Each number is 128 + 24 x the weight over its row's rms, rounded and kept within 0 to 255. Layers, rows and columns count from 0. Numbers have three digits each. The size before them is the row's rms in percent of the matrix's.

# layer 4 MLP up, 1152x192, rms 0.086, rows 459-487, columns 0-95
108:128145109146100125156147121172138117128124116146104091108136105128126130138104116130112124094075139098108093132126074095131161122119110118115119081135115174122125106146110150114137111146159110076104110129147163152164139177092101166164162132122086176089107113099159153144135132126135123138
096:142130139122106144137141123110142085136106132175145098162125077165117106142105131119102104102128119131103106123139108120187162130128111136104155152138116151138114135158095135136118142109090172080099137137105141145161132142155089153180099148102137150114138062105096121131174108074147127110
111:132117121131147168122173137156101094104128147141103123122142122127150086120115113115077118154138097113115093104145130120083120131159092163102098117108140183086108124140128129121133099116155162085084134119163085111110120155113124129139128122083143111122149114147188079111140118135089121126
102:095095102139139147152139101137152094139148136121115162149153144115172143118128114136133112103116144132140124114112118165075140147134144118079128140149118162128114138111118090119140116146175106094109150142134085161116160115098088128126179132121085133089108110081148127123127098135147096156
076:126116094127109155151142099135096113101145119195104110173127100106151144131114079126113133117100123103122102124102087158109159131194113147105108105113139134119092130154106079112121088068125168091123173129136098137121144126142122121144136116116127146117196099075131151119180140135113132165
096:099185089156146169105160138159142116125126110145122137132114113148122092119134139124137108144135131095152152122122145093131098132090119171102108129153126125141099118148100088124117128092113134159134103142131095144118139098162148120154112121121125144117150121123150119056186122090090119135
097:103103151115123118105151135108092120089147140153115082188124120107134101121130137132082089143117144103129161160128142153094120133144099110157131121151124178099119083136128165154177118131169114149110112133162131147134107174125129126148163096124139142086119107165177159129116130081127118156
075:084111099111100125143161096130132099140142131139115144148112112129131149084135101175132125105134081103146116115119118113140108132137155184109133114172135115116120133122147101120113092110117081128138163165155125131164135123111139114108144089146139143109147116096136139117120093107128147161
104:131085120136143207126104127146103109090161108177104088155136092129142131103126080118099114137112159132106137108123135139121126132105134128077102152142119127116104098136126101106130101107134150177087112124155111122087147105135153122123157156130091101143153156134143107118149121144106079126
073:128116115142106165149148113146106093114143134172155106170141117151163113157116115138079117089122130115117112131124082148128139107114139150090102098137121177121072090121084115145092120096115159096099146103176110161122108143147121101164155101109100136112107108052163144112154119122107145153
089:128137109147114186132148100105104127105134097187092140173114079130127128165095121126115145098098103122105143124113126165112131090143167148106141114116126176127116102138092105148122079098108143123112121147129125166156129119136120123180120138078153161121167103083127155127171124128100113132
093:144098132138147135142147127145125083131132128125088129118128054132142115130126104105144108128101088105123076118122140112105117139099153170109095092150082158096090149105111117127172106135129164121103129135148156136181114153154096075145124157112107091137127099147138156112146109092153144134
097:184171054085106135134121066123113143070165119178126092131143150114124147128117099090120117094115136127075143135119130183144128116145120136156115158093135108104065120168118112125102112125144159135149119116149134097158169129139115118110117173146136108095086117095163127144146134138152146113
097:116128102113092134112133117127135167119177135117147142109147097138137101136093134156110158136117128129098146156105080116161175097147152128098127152161109153148152146133126119126107107114140129108125119071131108139119136146157105109147121100074141156149138122120127183104147111106142104138
092:081116139153100193108141150096104173120142140143157110138174143099142107112138122147144134096165141105135114146107101160128091126146064143121131130165092110112078160154099118118127117116115128143102141114140137168143158102135122106125157101122157113138162120127140133127140079127166171109
113:097089114113128127169122073135103102096157139136093164139166125136165120136105126148089151130120135071135090134131140102115131149125085134079128097132104149112134098111109157107102138116157139113141159159109112131140149201107127169097137130117071127117118108139178159113148083145132122118
104:122154102178134149140135095113138144106133149150138146142142112126112126109108114108125126112146114126115116128131109184104121100133111132120129150103157125115092131104115065109148103126148115122168102129134166165142133169117138106172118125102148168097132074088156170152122154118137100138
103:121158097122139204119148062165127140114140101143121107146124128115073161091075145118141161116152102138109127101124114172142145118124118137131138161137135118126092131114116103114135101126096134138166127097138103121091158099117162128118101098142091095100153114085143129131149140133101135158
071:139103095115138160134140108132139088120154107164127125216116118126134126173122086102111119132145130089121132127109116163136152104124113147062100084130121124122100120136102084153121104073124205090140143096126097141133141168151082113155119110093118140108175115103136163118179119128135096125
102:165143075088130116105129094108128128107161154122109141152135069103119105165102100122061152139102110096130142176141111145149140140156108123113134073123120165105124109123100108138091108116157162146125096137129097151141126111114133147174160081145106147106118077116155154139129130120150121149
084:080094078131137141154144071127134101074157099155132090179148106127125153136130094127100106110109150087133103132121083150123120138100143125106136155097156130128103115138117093135119097105106138119105174128142136165148123158138134096151117126092120162117171106112157149094151108094122143153
112:146124103115148145157133090138092106115162124146116086191125136119164070130136086099144123143126135106139142149137160140111111131150076131111132107102145105124084094131113123151133121127146148177089119107133083110116112126109149165135121101119122109089142119088168118124125151159115147166
084:143131098141110168123157120143100132120135114139129065110132115147147086131121116131123137105097137120086104139134112132153169148176152133120124154132106145137089136158100113143124098097139158111096126098138101135124193129125137141171121144091097148110131097093156105125160165111085124120
092:126147120156132159114121140160143137132173133140115124185129159129127128146113134132118143116168119094132124089125132180113083132163124124096118143131117107085065151143074134125136146124129158125139188154142096133138104116117132170174097140112146130082118095142128102065125086075146156113
082:098103087151141157142122099111100106139146091154118128144125153144156128166101100137142109073110146104119126130122110154146164132108100133082138113109116095130083145139104071106143091107100199107095144097129099111136144145132128128149126113085114134112201086113131181097163106112119145142
099:127111109146150159102166127145109092141142117125095124130174172109198121110117100137111137150094114138154089072083127108140173149164108132120101171094108173123127099108122089147165108120154148150092137145134126151107123172137120153147157156128139117105149144121132120116130126113119144176
088:131117120102095127158118122149123122135156164098164125110171106135154122129163095123105103131119120114102092142132071126114159136186127103097133146152141087133144078105109115135100117141171126149117135071134093148132091129150096145153122060132091111108136119086133178114131127136132119113
100:162150104157156129106151135104139122130120113128139123116115107129110126132096149125096138124136114140083098109099134183133115108111099138093095126150117099107035161139094086096104146117124172165120155146175140163130176119126168109136105143136152122067113089098140143134137109149142112105
094:132148119104148150106115145113115132116184120142151151147125096127167116138159096123099124146134133114158113116138143094095145151126129149113133081102119135125098094142120099093117134121124113188075147145160146099132129155109089117110121137116132138121146142065123152144143119165121132097